{"num_key_value_heads": 8, "vocab_size": 8192, "norm_eps": 1e-06, "rope_theta": 10000.0, "tie_word_embeddings": false, "parallel_block": false, "init_std_qkv": 0.0303, "init_std_down": 0.00714, "optimizer": "soap_variant", "learning_rate": 0.00531, "schedule": "wsd", "dataset": "wikipedia_en"}
Each number is 128 + 32 x the weight over its row's rms, rounded and kept within 0 to 255. Layers, rows and columns count from 0. Numbers have three digits each. The size before them is the row's rms in percent of the matrix's.

# down: layer 5 MLP down (transposed), 3072x512, rms 0.137, rows 2279-2313, columns 0-127
# gate: layer 5 MLP gate, 3072x512, rms 0.141, rows 2280-2314, columns 0-127
# up: layer 5 MLP up, 3072x512, rms 0.141, rows 2280-2314, columns 0-127
down2279 099:085160116144117135132201107144168144150154056138114177059128146156113179067092157142111119113073093212111112106189169127172175131066122151118138150149137132145078152160112099187114109126129085113083134062181167126157104133161126123143103137096134061134151157149156144129145052111129133131124169143192171114143155183173185071096077133133115109112165118089112067109105069103115080120195
gate2280 098:129125129155136131150107095104137117135122109122113122090120126158140083093127141091139134080120099117109144093104100129104173177058122127127098132165092090160131120118158090135116111097085153035156147130084152137037085068056191158148134165166179150152159093095137176118094141091103112119117075078117118187087118114116129127123096096176107138139128123097176121090141154080101115107132
up2280 094:114162082124113186081077107113132106156057080113146123087145083195141096128130121057142091129095073100066151067103126111186068139133080107140121097141148122151172127104147165136128160099159133057142106082075124171114124101153102119162147111086103066134104155101131150113151088182152161144109117122132074151183139158167117117193151109110108164130093104056063091082185144103070105171142
down2280 098:095124133128137137107120172074092148173109178080142157185122129148148176123120150137130151171112100144120085171133084138098163076167122104128109187188177173113075081189160143197194130144047110145116142095135171123159155140110164104131103122177171158089083101096202150133113163100157130177049108115141137058139139137147118040083112133132152124127137188195119145113113136127101193110115
gate2281 105:139094105114173108105109110140150141132107134125166112161167090128169160097161144141138173087051143152083028192142145114112166137120094084186083121132136140149177109163150107131095105126158122134123122120042154145106139150094100110130099084168074178197077103172159125117181159147166075118113109183076144126152113162169129147119178141145201155134062100161131121110090143153065154191176
up2281 107:108168145027147131118110100147080076113151127168168119125136134129122122097091127158116133141177127115129167093118210134071129107149188035141147076166122114140140128105122154108124159131116136132147122070175133146163166127127125156150174187135106098082105149163176161153148133131142142162188093168126151138097095127163221186101105112147127194100064152095132154093102127136104129038152
down2281 099:180087109129091149108150156095113148098091161004185091162099138111077172121134124164131151145076080160184114111104121119106156111109105141125167072102117141146084130153125087115131133138068113140101091144184139164130129147125120114170076119100174094112120150141114107095103164104099148117137114174119113106165197123001117117171112114134102095155147135196118154107127152105178188076182
gate2282 095:152178153099141096122125119105095135132181118115099161106175130128105151184120138149093141154127156122152080117089113094152162123138064141156152102070130157161122175122092140132175199120060093089116095153130095142085121107146096135145138116122094120179151163117115120109151118071098089130115127085058186112190103189096113119161090151113158143135109118153159160128102104116109108214081
up2282 098:150113106127112167099096147088123103139127136112133121106115088191157143165159124145114118155135137086119150138128122170196120042166149107121130061183138115120190112109140172144132038162070124125128184149090155078110114097131106195181208192154130097135177078146101097140158079138092223094141094130183132139120101116187148087167140182110061065103152175092147104147171101160109143061074
down2282 098:128124136184155127115169144044108118147087111141157092126079125115122119067102102143101114154180159102095169113139163099096168203108143074175088152144136114087101126147154089124041116160159167133122152085086101150171152161110117071138095142153082112110141117143154192133132129210162120048075150163140054157117172157136166078124127132092102105141138106139074151085132106121186113086150
gate2283 094:180138099059138112178192106112181178156096119107101203083155136132170110098174154153133160077136149110159114175095093081147162187104184061088111067094154090061138076125155168149096091156113087144116172144196147086157145103084103107126154084084116071138126118162114153176168084098138137174124118166088193131139077147132146117168134130218158136182139152091177163135109078108147128108067
up2283 101:107170171120097148158102174152159116177066142114160165123102164134171178130149120144190093159102131183107110035127129095079152110144133131158142110141160100090159168134126122100150185133099081149084114138173179091146171156145072140111159133097130148073114208133117179177149122145074104107117175157125151089119084121172133175103107115128135115114097136129075139137077089115123127084153
down2283 099:215092128143093099083146124114076137158163132135131091215130087132146074126164164132176122101114121168135147106163158106149115143050202078096113088073176179099096103123118114113125132116111100116089109088102099139103161088163079106148135116145156152105113122104162119099115145144183128151169106156152110107159120096138135136126146075112156081082059115129188107177146103150111147102095
gate2284 097:143149131109160136061110122147205148145110158077085134126145149139145214203162172114127046141097078175154100116128127094082174116103117069160186100144130146134124107143075090187170080134176106198184105132192126153029149134180088135142113148149061152120110089097111075142140180091141114104069147120121142123151155147136133125167184068066154134162101173160083142126153155119128187105115
up2284 096:169077133119154152145116148166152119160140124087156125152170158110122100140082150112100100197067062081138154104064151106107134152178161120139099069127132169151094133073100131050140127148134120116120088132102145107202139114135170086175117159221120123115181149162168116117131201109108167126121097145135127129127135206129138121130167105185141081099127107143130093132105136107170116114172
down2284 096:165115104162130131155133168184146064110104114171139168127089119125165133124157170085097134143139057098169115191156106075148110105167085094133104156170124128120205125063101136158172040118127077134104144092178074138134164094120145140159105108144097107199089153141192082104163137180117157099145131208216172152143128120087134074153100073101147120151123122095061116098157123115126131144177
gate2285 095:100131136152099106188141113083156120155127114078130105118126132132129174064106120126124121149116156152072071067142105137114164176116128135155095140064139225186164106064172101130087061119118118115103190142157121143131128043176159120186159086144082133088140147188177181091141178109151114143121134167120154101188175055048185126111158130135108113172104130133147099098111175095130133140129
up2285 098:128170211115142135057165097127120128122097107149114130134151111110185079138108089155121179129094149200100125132088170110078114143158114146141108075183122127148103134091120127117102130110111101149136068147132136107081143137135101136117131112154186125172087143152141038137147108134138091133098131167113101180172134101219154147121165143187161157165120157098114160150111131172133105151106
down2285 098:130149148152083089132105132094108186119120114142100123136117155129163156015069120141069080083167063148193098109171098115097172131123112115073089123157127077173129186106090140156167220114148107157080108141102059117185158123150159073106124109132110102102096142105110135167154114114132166107126118114177187105153157174129129110141119115098091088139162092121124108149117124080134147131131
gate2286 108:108135121140155085184162111105004140099079105106118125132162175145123140106139126102088123087120107106118136072147117141048154091108123099159097130107141066077103161144127158125046127156122164129161127096116082184162061157123139202146091130129171134073113114134113071174132115131118127162107081161108198170126092084157140079097160123145098149126092077118180120101180153098157143092082
up2286 104:180134076121132122163122152120116129154150147139113146146163115136141177140155079151145147117116118121108102185126081115131136159142196119111145166187137111080080129110189176140136138169163127132133135158187158107175135116143191153112127113130167131141056115162136139122149137142158122156124140114127155095157125087124191166153150200115137113134148069090060141064165130090158102093166
down2286 101:147124151094104122089122180079191080110182072124154089128106070098122132093125090129092097102114157063154117197127142138129129137145127190141117151098117077057064102081160193148057095080096122119133147132127144139124134126061096105067116108129115128137180136147118144179128095098129132105173130115138114157126144103157090128131116118147169110147180149163117083116082141193108136107176
gate2287 094:038178175193123106058087168151125112088123141096192148108140118166093104153057101123163113189135170123160152101097111164141079140076170169119134109100158143158088089094104125153123203055122102058122062071073136097136108129161107111072119144137134152118135138196089099029098170101131115197106102054152137114138063097123138142135155132096096143186123144110171190058168090119107124153118
up2287 091:165153112103083193149171135100083082134130098092085072150129084187134145175128125122169111116091132167082195152134137132152185141137107137162101206088109150169135090172141121148151162123140184102137105134125129150120106109139148188117115108146134211145102130124176098135131146134149196123161100114130191113110095128115114140136133111100143148164109046128143110127158097113094154131146
down2287 096:110105172129138118073146155158131088108170145182095129162109101117114122103100155075103114163182096122124072150113069086093157142087197097131090150102149148112118142162106153112132114144152131190102158124093173129105098128183109071129146109153129084126126115116121131154097142181103099200189086074144129118086138098122135123110095184074113140123116148101214150175099203176121174123143
gate2288 093:126147101188174129154076116119157130143168153126163152104154070150142083077105112113142056086157128143156120194090170067164090136112087145128134082110119122129093147119141144151100129143100129101063088129179142120158191143128102102113153157132141101190090128151139148123085082100142078105128110109133176202178152098165101125161107110144147098139124163104145092108115148091085134135166
up2288 098:120141202095106120216192205111116161130093136126122140152136124123161097116106138173082166159110100111072115151105155125120182097145102105149107125163107124130116101095124151105182168115124103116105181160149068172120142184094096155151144092079129113157169104140109152119087135113139157147072122121129128097110155118069192119099166174132148130109053174144151133126154145122123089201145
down2288 101:119128145092168101143141113130133161126163109105126137130104211116162115091140140177105060099151061162119151107091115135095041126063143090105130102138152137137192087128148099119070061155116140174036129143106128098074141110090114074123162123149154197162108103144097062151116113171180099117170143165092203172205153084135165105105143100192136125134130122131136113112120150156186111182171
gate2289 102:121106105103114131158103060192097131126129085162149131116085137105105133107152036063098125149081131169101086116115104122140164075126109176086157101083088132146112164183165164145167097097140068140099111161151166130143162112160064135149129121099119098155095125203097166175111094130132068129195124125098169115119103166200148110140116189108168185148114203147183110082140143122094160147123
up2289 107:174088181172052121159076114173108082174094078124113126170067096133146165158158148155084075112127064117127096110150107157157112151153103094127119123132186164138063116176118197131152159066120137129110123150131087113116087134131156113139138138098135098100130075175164164078124122126139081178133103097215183076098136086141186080157084114141096138105107143141186189146147148069128137131134
down2289 099:020185122157144112143156148100069113107184147163170123081205166105070152100158088144061083113179076092069131135118101143129121175206129137153140117165165146143115155107162152117169123200119111088177149154087126139190088127156120117065085145142080141139116126166147114104168142116076159062091093168138106140085083084162118096080101108123162125131082161135167108133097120120157144101115
gate2290 097:149130115124060101168107171131114155118133121112126083132112087140165114179078088118099129049100181174196135118196086079101138142027127131142158154132129130124125147134127161188137154090096135112107144171154196066184161118121136145137150093123178113077106088128108162140132068132172146135102113164100111098094147103149081150125176098083152200127099130161216104105142131107110113176168
up2290 098:137128130137103126133122105175124128085115173108087129143165133070116172124139148137186120096117143151178113140076117080192074165130068045114135137150075143158080126088143115116141172127138149152119168139165118113136147097111138170161128109121120168123137125170107137149110103097164130160135112130067155135107100171145107183122145120115164107194065174166117117105173123138094112188117
down2290 102:148163126109145129095113091111100155124143125157125144171118148127135164106174146072157163109142192178095155138115146087149162040138155089120148136113184094142135111090158094059084142116075129098115122126113133106100138154154100119134149154120107134144127105094181120129079145115134122125104118119143142138146119084132148135212136152103147081158158133117132149048130136074105128097197
gate2291 093:183098125128203116100126104121191135052107128031091138106177119084123085111132128118120092134131178162110095178181162143094128152112145045099122160194100145119103145090154156111116154188137113114092143185160086113076136094105101142101123199108097092168163118200135105120112177150123158154079101132106122151110091159186161116132137102148195116101083110148139115111116166102127091092154
up2291 099:144150116135087153070115119149142117167134102089123173071139204153122166093130136128165111163121150140166095114155098092151162129103144115096101115143137144124165124088170136112136157137050165152214128098154141174138096085130078145103113095168121091155130248077172149153184137220150143143183135129138110117133112096084112109209158215137095145103138184174136105110116099109105142147094
down2291 097:158130165081084152097112165089146124180123081084171175128170062150108062142130109142107075152179110165077143168124053119123158159155126111121172183100152088132098161104082112160154080138157134149134119098091123137166079138102105128191083039115189127195108080085126110103101194125134096113122159146156144119154147146114214143163142081123127126119085112105137154101149121131133109085121
gate2292 096:103126128144145108142165120088057063124145149159103121125116172077140151110138143107100187108159078052116074138133110081149190126085083148177190216098131116140152127186123165176085128132115166120116179197198130188094106130130154166128106127121084167132150056105134154130130150151087087179137140120114106179149182111061089147159099069157118095072103198198154135141117181161115142083143
up2292 098:120164154096127146101108071191131167175124118123128135062122111138123110118139186128103087083155092216107096092129107059154132134141127131094121110139083096113121107127112134103104140099084129105114131101145139128140124096133116192155176107119167132166121091156184087148107124105107150097136080112147096145121199106146114027105127141131117102105150148143175156103164164157175138099095
down2292 099:155080155135134167143115197117118124130125105166140123162098124154105146115125235083132111132134121117173152130122140111096084087161098136154149144074174154151146167094141103139136087207144144156160125089151124108172184095170161118119109206089144127105181125117107130156126106130055133135177118137081117143156124148143149187087101110123158103149101151119119109181168140129074078114173
gate2293 095:097133135108091156121107137146137148122107149077084102143104154165140113159132086115105127082069142149104120084069171154147128155082079177127109113090201142126162109186131082067158137157114146114144155208128183157123181153166075115110118127138121112152060145087092136155123125094159114153113066118133124141120156121123145131133195154108116066159145164137095146105132095169112073128140
up2293 097:175122134022111068191119150149147140124121114136090133099126163158132120080133164126130137151135143145110134129134178104138110081160077109143133115127122132165173093144166087157142122134132114038181120135109095115120167202159103147176152116077099127129097113128149140135041157141157100111127121120157119140128096108119089162199106163134197169081114143105085125107162107116096109054120
down2293 100:087145173129194114176082059127133084107114133139129149111171126108147101112123090134134149132144145117128167082090146118113121115147143133096094150086133154091134140052124096170100133132203129133062129164142127106128133077103176111157158130164207090083123110094132126116120085109153142137092151128086166133161163130070140059084138114094112139171142121141162140119156116096101099103134
gate2294 095:137084159104090150146117130121156160114163120117104182141046119130144128113152138130178069164141110201165138152174164134085128118090158171113165106073075116147096151077160156071122180157053072136115141133158112108098135090165153081109131129102129138128150075084096081078104195129104128143067122106118208162084083082147144082140136146168177146176143136152156132127134112191131118142148
up2294 097:184123095130093067200096077125177140117121108100117082178135125094152130126149113143142187157120190115102089126130126182100125110114061086150080120101125069126140114139135141113108085150158079112103123093185046143110121111154090158173133061130153181111139098123151132131131100113183087066191123144073111107111129102118086141105136113142136143098132114182153220138088114106114146137140
down2294 099:119099125133109096110112146088067162088123135135145142103145184159130182109113137101161076092151115181093128121108114188095141097157133116161090111078133125127120089137130128084077108105130126127117118057142176119092144137162155167116187183094121151180131077100074033132158080103137121104127143177076182102163134128192070100153130142150147112148153097123126125144105109157147114147107
gate2295 102:129164063152110118119150107147135137110189152161167154146088131107069142228172140142093139136141151167091143200154115120104139092138133129112184109074115140163109116191081158121105130090159127080125196111108078182172145084096143078129133137096087178142165101079103121162103088089105148168119096109203189100140150145116118138076136104136140148119195143150171093128180114150066080118140
up2295 098:089155108155134111118152098159165160169124128156108157115131125129152116152149162081077137089147111181106112142082133164068112081132112105122179152094139089194122163141206112105159126134148135103151088102115149157116110188136129083178091136087072155099125129195102180165088127149138126093164147138091090045120139168170107083166152171115120140135124134078164094155050150080164133157149
down2295 099:160079121137121149061102140139148126089100142084165143159123157121126163169108161083082138186095105122124101120116134190169157159139135147089157125083096132118125105140101122187099104156166152123123125149075146190195170133121118086142101099136170096170077152157151117107120121122146124148109187062148183163101123136098116127113133185091156121103149096130089121081162173145157146112131
gate2296 096:142139104127149141142082081103112139130123101094143165104161075109145145126175174123163095123168101158113192139155121146091150142139101148097140173117018159128088058098068102143122075075119162117148189131112148168134168169134083113149142117142095102126116114211107113100103120094137117203122133107107135161124123127089134089137130125108153086122145152068180106073161113183165151109163
up2296 097:116172166123111103100160122144125138131142178085111141116082161165129110142112109155122176099080156110130135101103139173203141114148169152150153115118192127107132168122158129134151119125174116157065143063174156152148095121083146136130123089146059168187132107074169108149091130212078149118149129147156096126104128131146102161131139111127137152157163110115110164162106147133125133113118
down2296 102:096159133119187177105139143145133166070083151170135130089158092034168127111139096108094137105087098117110112149153152168129178133137117122077125137142134183187118157153109185112189108111108143096169114134103148148118131162084127095097129099132085173087097115147120127127122123076142084112121098121180198078120144141135170124148198138126139107151037145105140124118143166138149029166064
gate2297 104:072138020100135085124184194138125191188061121143128066086149150119153091199178105136093130127094109142123123190161112137135091081127108139132111155142077120090101095092112114161158105132150126113138176071118109110149105102116081151102126123125111150172085166110133160104120093094171090124158138165103130102024159105173151129135130096174172100162088072170146123079142135105132153149128
up2297 103:082124139123141119108113150051165129145137093123126110145124102098073203125113091104139133106131120117134169121076143152187145124104135149102105162056161150073143169163124104096096193130135140120114096126074099108065120069198095095136135121124088126201120156150106114103122090088178145144127127127113113048109090111103142118165127078136138129122191131114197137136085128100077128159156
down2297 097:139139151140160121173082076212102118107090123134140137174084115178141127189122115169183150102138170120176080127175092086085133160092072112136082139151162121123096132171132131103098176106185141215141174156162148160122159164169095130137087095099184161096114049158117124169101122153108094132117105124108096195216177074115102091120132118106110138122125183115132108157117095166133104113101
gate2298 105:099180126139116108154068132088148125088158124117113092169137081115126120140155126103135091139119151192112064088117105158114116142124166090121055150120144129108159119187087180110142120164106096130190087080178110152102114150081127153164127156131074140143120150152171120104131175162141141146138139119134123178191111113113115120165131157078115128158101150125122132112169142173108136174152
up2298 098:184145168083127110073152097115121106138147134152140147114152168151148125134142115115098126166091095160146108125223045126116115086099108141065150135146104099133161143165167144108193196135127131105111121148119091104138150175195097149137078116120169131180056094130095123069146132136088161090118156115199155199124177113103113091153117137132119122131130158153136133156158135119188147072114
down2298 101:072103107183147149124094138169141173135128169143133136156160096116144171155090105141113116119179132122102184116178114099159081124094195157091175147045182166106118129175099118155115143099085147106131109051165098124163134141062078098173114104102081146150119139148163103142082174180143147177057132102154122110094162132103100146149170142076153117129091138137120138081124144130145075154125
gate2299 096:149144172158099085141115188123119092084073135104127150087116145141159170108143165190157162155148147128110213183104149125144117123170065156126076159108108077117102113161165147065156093121071042135113160103108142139130108066164125145091076110124127106103135122153114108113185072160126151118067098109133115100180117119120126153133134082104151073098120131135125135140105083101182120125165
up2299 099:131135144103109122105151079102072138111154159146203130124067088175143080111165083141117086134128127157154112157090110047170084108112153155124118142087162060121104143147134165186103145095116123168066209114138183134090135141110165086148138126117165161147169145089142131128063133156186179131120111121136173121035108142145164134159168148110122142120121145122132105105131176128133115144102
down2299 099:169127121134168113149136127139155133150150156140090106131149152087149120140138188089114083118097095119087168114118128126087187121106109121140171116179098137095145192072159144132118115119152023123197054110096150117153168127139135123178084152121152137166152103114129119143160110135099126152114110103055084120082080128081069158112093189104033112129149160119076062144106148145159112113141
gate2300 104:080122082143094156151148099154187173138057184147161101170144137064118075097134161085171148160144090095065137177172201189147118171093098171155198149105111057143118135103163254053096132112125143141068117122145087164153163123098141157158205174110081121233147149149167132109136140122062084153069150159089120159077099122138109116077143154150146100142048140147073112111128172170120160102124
up2300 102:156139124106125168138154119127202141137147144135132122047145190112092139140120116114086102112101100163134188087133180152120075150154115088102139175113130130128100146133150165137183123164114127137103131149104126093081186137098132101137205160204166129112084181103173131150160126122128149088138144071170107106098115195209158112101177151132145158106118185087133113095178144158142148097123
down2300 096:126082120126176184141062121110138085114114122163156067143091138103152105157157143136103159088101089108176116081210190140135156161159148107144124137109185160146092107107114108154043110118157144114081069095136127134131126099096099137099167166158147138144110096154091157101134121154183145117102117136129157110093126108109132125094097148122123143117143132171077143099168103118087141172060
gate2301 107:146160137131132150116118052070105116144143167155091156163104119096115137160109153134110097148166177095154100110109131105096155099110160144120120165124121165194114135177098136160097110118109066156123131124091150083079092100123102128114097154087083137100099146107096090135134104113118108095122110085120130102085145130125165143079136139085156149120149134098165201059124096123152099202153
up2301 110:138123130118147182102114087102116140123103180130146140138163116090119135154137155092116116143165143161180101093085116113129163151172188154077132154182106167102135128207124043150112138175101098158133147123105160110053077152098130129087112159113160128086094156081148147166079173105116131104101172151146127165091096123097138150134146101130189198130136090108164191164065111113162127144181
down2301 117:108134081143126144163109081122029126131116074161108153158087114124104153111096171130194130056137140112149086100085121138148070117119117130107134079175153129131090152128120141164134112128147084101107089144144159142167168179093096134121096168094154071087107109120166148101143111084081119092129155101147058104088092095088101143101124156167110092131105135084091036177112134119161121121084
gate2302 098:151107111124126146082140127110077130115119103158127091118114062107127095133072145134206135137130154137098101179107159098106129095106133083148142146088132087128125161094140109120165159096130140110129107139142137111121141095154187105151154204141191145107145164092096109099149155087195046196157139136085143173159127077143076090154123114106067096110144125139227078124131080161155137099123
up2302 096:119154148090182134101148161101107158162150126096116109219106115132123120188121131114182078143153107111179166106114140238169188147083116076161111166118153096142119121075150141170112107117141134110134116108156074175191113115135126136154121083099119119178152134153164122088149130101146121223105142141130079153093155114169215105106112107101156133090121152125125066113089073152077134164074
down2302 097:120202144160118148128121105118123109154148128121151162138113158093193086108057183136170131151111144128132124178077120126109142088135127133150084199119126167130148140085160100090117143124124067116174127137118119107065151134131150133173157184167134114139168124131147107078134120063136057044166107120119134102107123065152110129169143126128063089136148111093107101117115106118104073090136
gate2303 098:164087117118132125115123155113125169148100174150108188070118148127080182109124134113186167135099096149110105127138173148180132165167001152139148128161158094113070076129131090143043084139071109107119131153146142117124141203137170169190125147102172122113120143109096134150102128138148138157167126123139125148160109096106138170139177091095068100098137111162163137082150157113077113161158
up2303 101:127105163085120182116118070126122163137129106083031157179160153098133157145116110119129162120146177105140131148119104138108147148126114119139099098155151132102143133161110111104115118171121137144116122148096160145065077146087154131134150089095165151104101130125130118216136088102142127102157119071088114105129133114068108167125157082106115156120145113126077063117145150054140126145171
down2303 102:115145052147116101133174113156112137118187135152088109097137127150134169162137181166130121216146064131136146087131104127142121156106159093149126173123062109195091137144117095121102106111107151102151184145113134180205140116156163077090097102107181178162081121097119090155189158166150114090186168117085136121147125075106146077100117110151099120121123053128163154141131110043128153107120
gate2304 105:115114197183090136151101095164095192133119119202197101140171105183111146114163123089134117132123140105056103137132095118105109141071112127120128147134164138124128119170139121123114077137141139140134166135159140118171118154129112120124155118168138061097145156099170165165101137108084158168119117080149008141050120160157075107114168164082089119142141077145139142124175153124155139153150
up2304 098:109130156091122163159147106098137064152123128145159176126142121103162123095162079073156095129161105108114070123108141168135138063110150146165141078152139092206172097164111076116088119143042157138111134166159133112121095155112123146141199106123119150076116133107105121158108116112126127137106172115146168229180165148115106110099184110125114130157159086078147143141112117128123166114176
down2304 104:115140136148098127080154147169151125091163170153129103178096098149095164175119124127154143093175083138160093089100095160085133118129110047119161123147192126094105136149203145147162108120146121169044147141137044202158116140147175092151129164087155099124102130096117166108144193147087143160192121100159092114090115071151159130176085127116100163165113089130153130140135164094113076152183
gate2305 112:096104120151175124074172055130150118103166143099135062139172163142171134156096140125087111152172088138119104139158165116126083108066118144113133096124112103148166096085158111097114176138136154064168195163081131102164091120163065151108138177128158161130123109107114126087171107138100152172083175201110102157101124078136150146123161127094157145139118141145082139118157196128219125128137
up2305 097:159093123108156150114106161158071156157144165140105150082163155131129096145102128133088145085134128154117125143104109084096131128183067149142147140159126174160172103122202141110102159140114140157117146137123097161196132099164090136160132137134109134143178140149114127187097167091127172107184113068131144162149156144167149131092172166185141161114083170128128093117129062117212100122194
down2305 101:122126155106118114039144105060111172143100167152129185135088142141105109137116114085206164118136131126082103114103126101099161122161157158187078111120161165176068107103132168162140099090133207180102105100075156098122162164128096094119146125147077110143095083145146131147089116065128109093195153107123088091164046049134091162129106095209156161087101104157191114105080115103190154169142
gate2306 109:138196124140164140083127111068136109121143153110150091072124093146165101164172158116138148110171107169066110137156081121155098131128101124118114061150141154171110146144109080142136179116096059129091134140077160156119137144128149160129108154150110173205105133140140119154116048077139094114066114168155174124173150069102152109138143144155075104109088113086136068174090161121147101114166
up2306 119:103138141143104104105146182155097088180108050165125171141144148105095089099140129101066110131129138156215101134110145085074134120072189112090092149155173127044089154153149151156142131151119224181124098104189099120152107182106125147161129172133183140114126113096113177108138162130117123161156113134144157164119110131144088107065197125084179149163144122149119176136111096088097173132125
down2306 115:123173063033128066124124093116116114148160166111070184131194215121168113176132071091128126134147148043087123159115148129133209158091146126148075129170180083087145174141093176123135078141122188087142132126150131117196129125130104141131129117120087024091115134134145123132123124179156155103108136099095088172081111165190104156168100151164134204118133120146139169107108157135184075155121
gate2307 094:066179086100153139169111158141157086109065105120154123107204117142114129145166117104166129180119106149118150159180130137145105145136116131113135107101099121144100070154118129111099140113124103148007155144177156173145171095183136164141147153124116117167012123120093125137103141067110121077132149086159117117108136143075125183097097111062093103110147151099153099145188085105185101143183
up2307 096:185120143110146105099142123090092099158173208146142164147096114119110108118147102136118124150114167157115120126092080136133089087155115104130090108162125070178193128091104144091133167138066120131118152134102163158119160129115097108156137128137154136194164123116156098113159104110129152085128107175100104099145133086166083143164108143124118103091159134159129107115137111171099186128082
down2307 099:092051080104118147118075113134108133156170137052047097144101111132125134128163090127147112086136101131130126114107134149166138162110124138112139116132139128139050143099158150061087062101195175148068124106213075125147088103066087088109139137078111166118128113117117096109075127109111144162126140080120151110132096107114170164106131126123194137157101160148155081168107147123106121127145
gate2308 099:180097159097108105132124100119163081112056171204089138090098092082123167176106109128109159139116102098097086075145137088116104146102104137173123147158163102128087192093161131085146122105083108069109081143133096137111084111134176123127182128069124162198141070156169154133127178175097123160182190147157197206106139173140082095113131124134132114196124154154148141115162128180154096182116
up2308 099:151068093101142080128120169120157127166100091077099093100114120121142137185083097149123198157122151119186126074152146158176154047167184081085141111115119140116123080072115136078181111087143037153129125149113059164166115115134120099123128113125095125177105058093150184132172144146109147152098137154148104153145129118121098131144157117117119123129143067131141102076151110169158121119077
down2308 099:092201076159165135162119123084159182087146115140080124069169141127157176126111051131137183122127095127114092120138168139124167146123121138125155193139115180136123156135150080159193125146119132094157073123128151128143102110120192071133121140141102138115163112163122100120127112073105121119137112128187136143089099132130087086181190183129094151120154185110116135167201138115124122042159
gate2309 091:129103175127148182170145077106114135173235116164129123080098116162108142150014086122131135147127165116121127105136146118124198124149154224118100104053124172102119104113132149136107080107113069069113137110117128083123137131207214145096078159131089119151147086130173161214139165104109151128203175087089120127128147116128151115098107185122130147141072113079156111168117120126087098111163
up2309 091:087128111134113156115165131167118111068089167053081075211155067117141101162168134103118161127090146113113077139124075142140201130130146113064153173089154081129158100126124132100143143124184104096147163142137138123076146124167161151159114098140100167115134148116180119112139165118140181041127126092148152121080195157129141124146092133177115062147155100126150125093109092124151134097136
down2309 093:134151127152135130191146162120131108130089162099110046136143124177133136115089043161064163150072092130062126104148134069099138111135175080065151159091142133168167125148143141060068103136166137140095136126126037170183120138122137122118141096153134122080158083141120155153163130093123140157159097152112123174121105141167110127071119156177094114121149104132129130134142098114175151095103
gate2310 105:109146105176131106158109073086109170098101119128162158097187143114142181090120161125123141095086138127106117121101124130142162145093168182108164140064148148081103128183166161148088121140111146168155083114064112056116122089093131092169096124140168105142146161087119165130132064166134080050123160104140115108180127122182107107132106098129145119154118081115080156148144081138149101155152
up2310 094:158114160174089160085111157108114096135106164131093095146171085131139127117086157109077097133038140127124149138149110148082105148118117063201193119129154116122058126164060178154171121120153151114083106146150102114143113079144105067098144129095122147146078194108129102104159092184184140130161149109146092109136155174116158141094102067159102046182101119168163102161114148062096138142101
down2310 103:171155137216147116089110099170109159166096076062066107116170163169154146111153138123115110157131097202115102104114111155160161157160132166040141131097138137144143121109083076162128111102142115110109120223149141105146099136096069074147100116131090081152130191116112080054076068173105200155117213137086077129141146114099105087120145117112190085106143129169194082160122096087088120129045
gate2311 101:094163142117091085136095138148129085066145125174113127137156115131136118140154096150117114138170095091144158136149120140136058094076154091118133110082120068119094085138148142161140115128093117080103146132127111178110136159108111117178169130117115095142112124142143145140146190148100152133100115114203069083111164071183103120177105153112131072122153114198028177150117085118154121098138
up2311 104:151088175127122203081131103119123094156058133167108095121110098109171100199152139141156167130127119103167116104141193148135175141113125114085126148095144175150130107144139187149093152090167146148143075169134113132134106088094178143058130119130117173125119132157079135085096092131166030127174118167062141108125103134084122148095176130186160114106080165092127150126096153174119146191044
down2311 101:130155078132154123104105153172202140123136153106094124187096111163139162144075147172086173124092098113060158129131116151188125157090125118156120136143106134152128069145123120113153139146069143183110133097128083157110124109081097131150102155108137147154154085126160112095098128155128090082122147070123150130100118142119176089091106199131162131090129102148159138093179123140164084098140
gate2312 098:137152121068180146106125096068112133093125173158138142122153126143157151117100098146085160124162096093099109092151142111140118166120080207120178127142094173101128063068111136095128111153113100130136155140117139131086176113088166113116133067137147140098082159164093085164096084158142134157141148211065126157109113171116107153151142120075147154142138107160094132079071110056159070155106
up2312 102:143096086185132202148104117125098133083100195176165161130069117111191146126144103144088160081110170147095131088105090104141157132086076113171088168123084142132080141165130168162121097135183123191158163113146127167148112158146140058157109099091132078069097157104113160116168156144105145148130142114064156155134139109159083143135099099151172161136118116111129111111097156120154154159142
down2312 100:067082097157087144168079118113151139169142125136179128098132152095146155192124191139083134112143103116120137182126156087120121109172107153127131213130102090131124087141141108134127097125150116103135110167122101019078170150129153097124097191114139111122144166187138137154113101105118120143123104105151116120111159181190091175080129162136212153111126062067123155145169122159094125127203
gate2313 115:173141121130161087103128138090098155077115168138110092136138155096125157108116174116183112123104098124111146064154130130174134135131123109141138161127159126151151137129135208161126140067175118138104141110144088127114104150206110079117109098156184091126125127109135175099179108154096165121127133127118169151105114115083133098120198121100182121147116137208131139109153153135105141108155
up2313 119:098185106138146102125111118121139117134097191122096045132120111108132181051084200112182070146116079069114207087168094077108106133129108071150126137132157139114163095111144133125125148126171153154143120130123172080103110089189085090148106115122129109132142117125146147102178095154059207146144148113104178142152114099110123094142129144096134105123111131170134136112169166149089133124154
down2313 111:145161118158147095095166172111137090096115082107166134111131175057138139135143201070128119096123170147131092188183157086149122119127107130170152209127179138210137171120166096107128156086138135103114119093169135140150130107135152099138101138134094111147103133194153143137160088141151211138146148161102098141053135126128118136143139117070109138211165105071137135114128107096099166109148
gate2314 098:090119143159108138111091127148111169080131082123128120075100183154145154120117100113190071164139115119157069160145150166180117084101119078145085180104109126156170170184142104123083107105143179093109113142130091166152149111162135170138128178116115065104099182130158191132158162117147145130160137087126147146139151152174102178083094136112124175140183191160185128153153162085065112151105
up2314 096:126122129149182124119127103119119104135119141107143084218145147122197115096156138130125146162122169142155141096155165109168147117109196146144106129118105168146106175137035150102072135103113162133165121113133118155174118146123166103110082169109104131183141140109141172115116158214095106185135155129131175155109042141106178096132129182171143089165103117149153137057123122151102120109130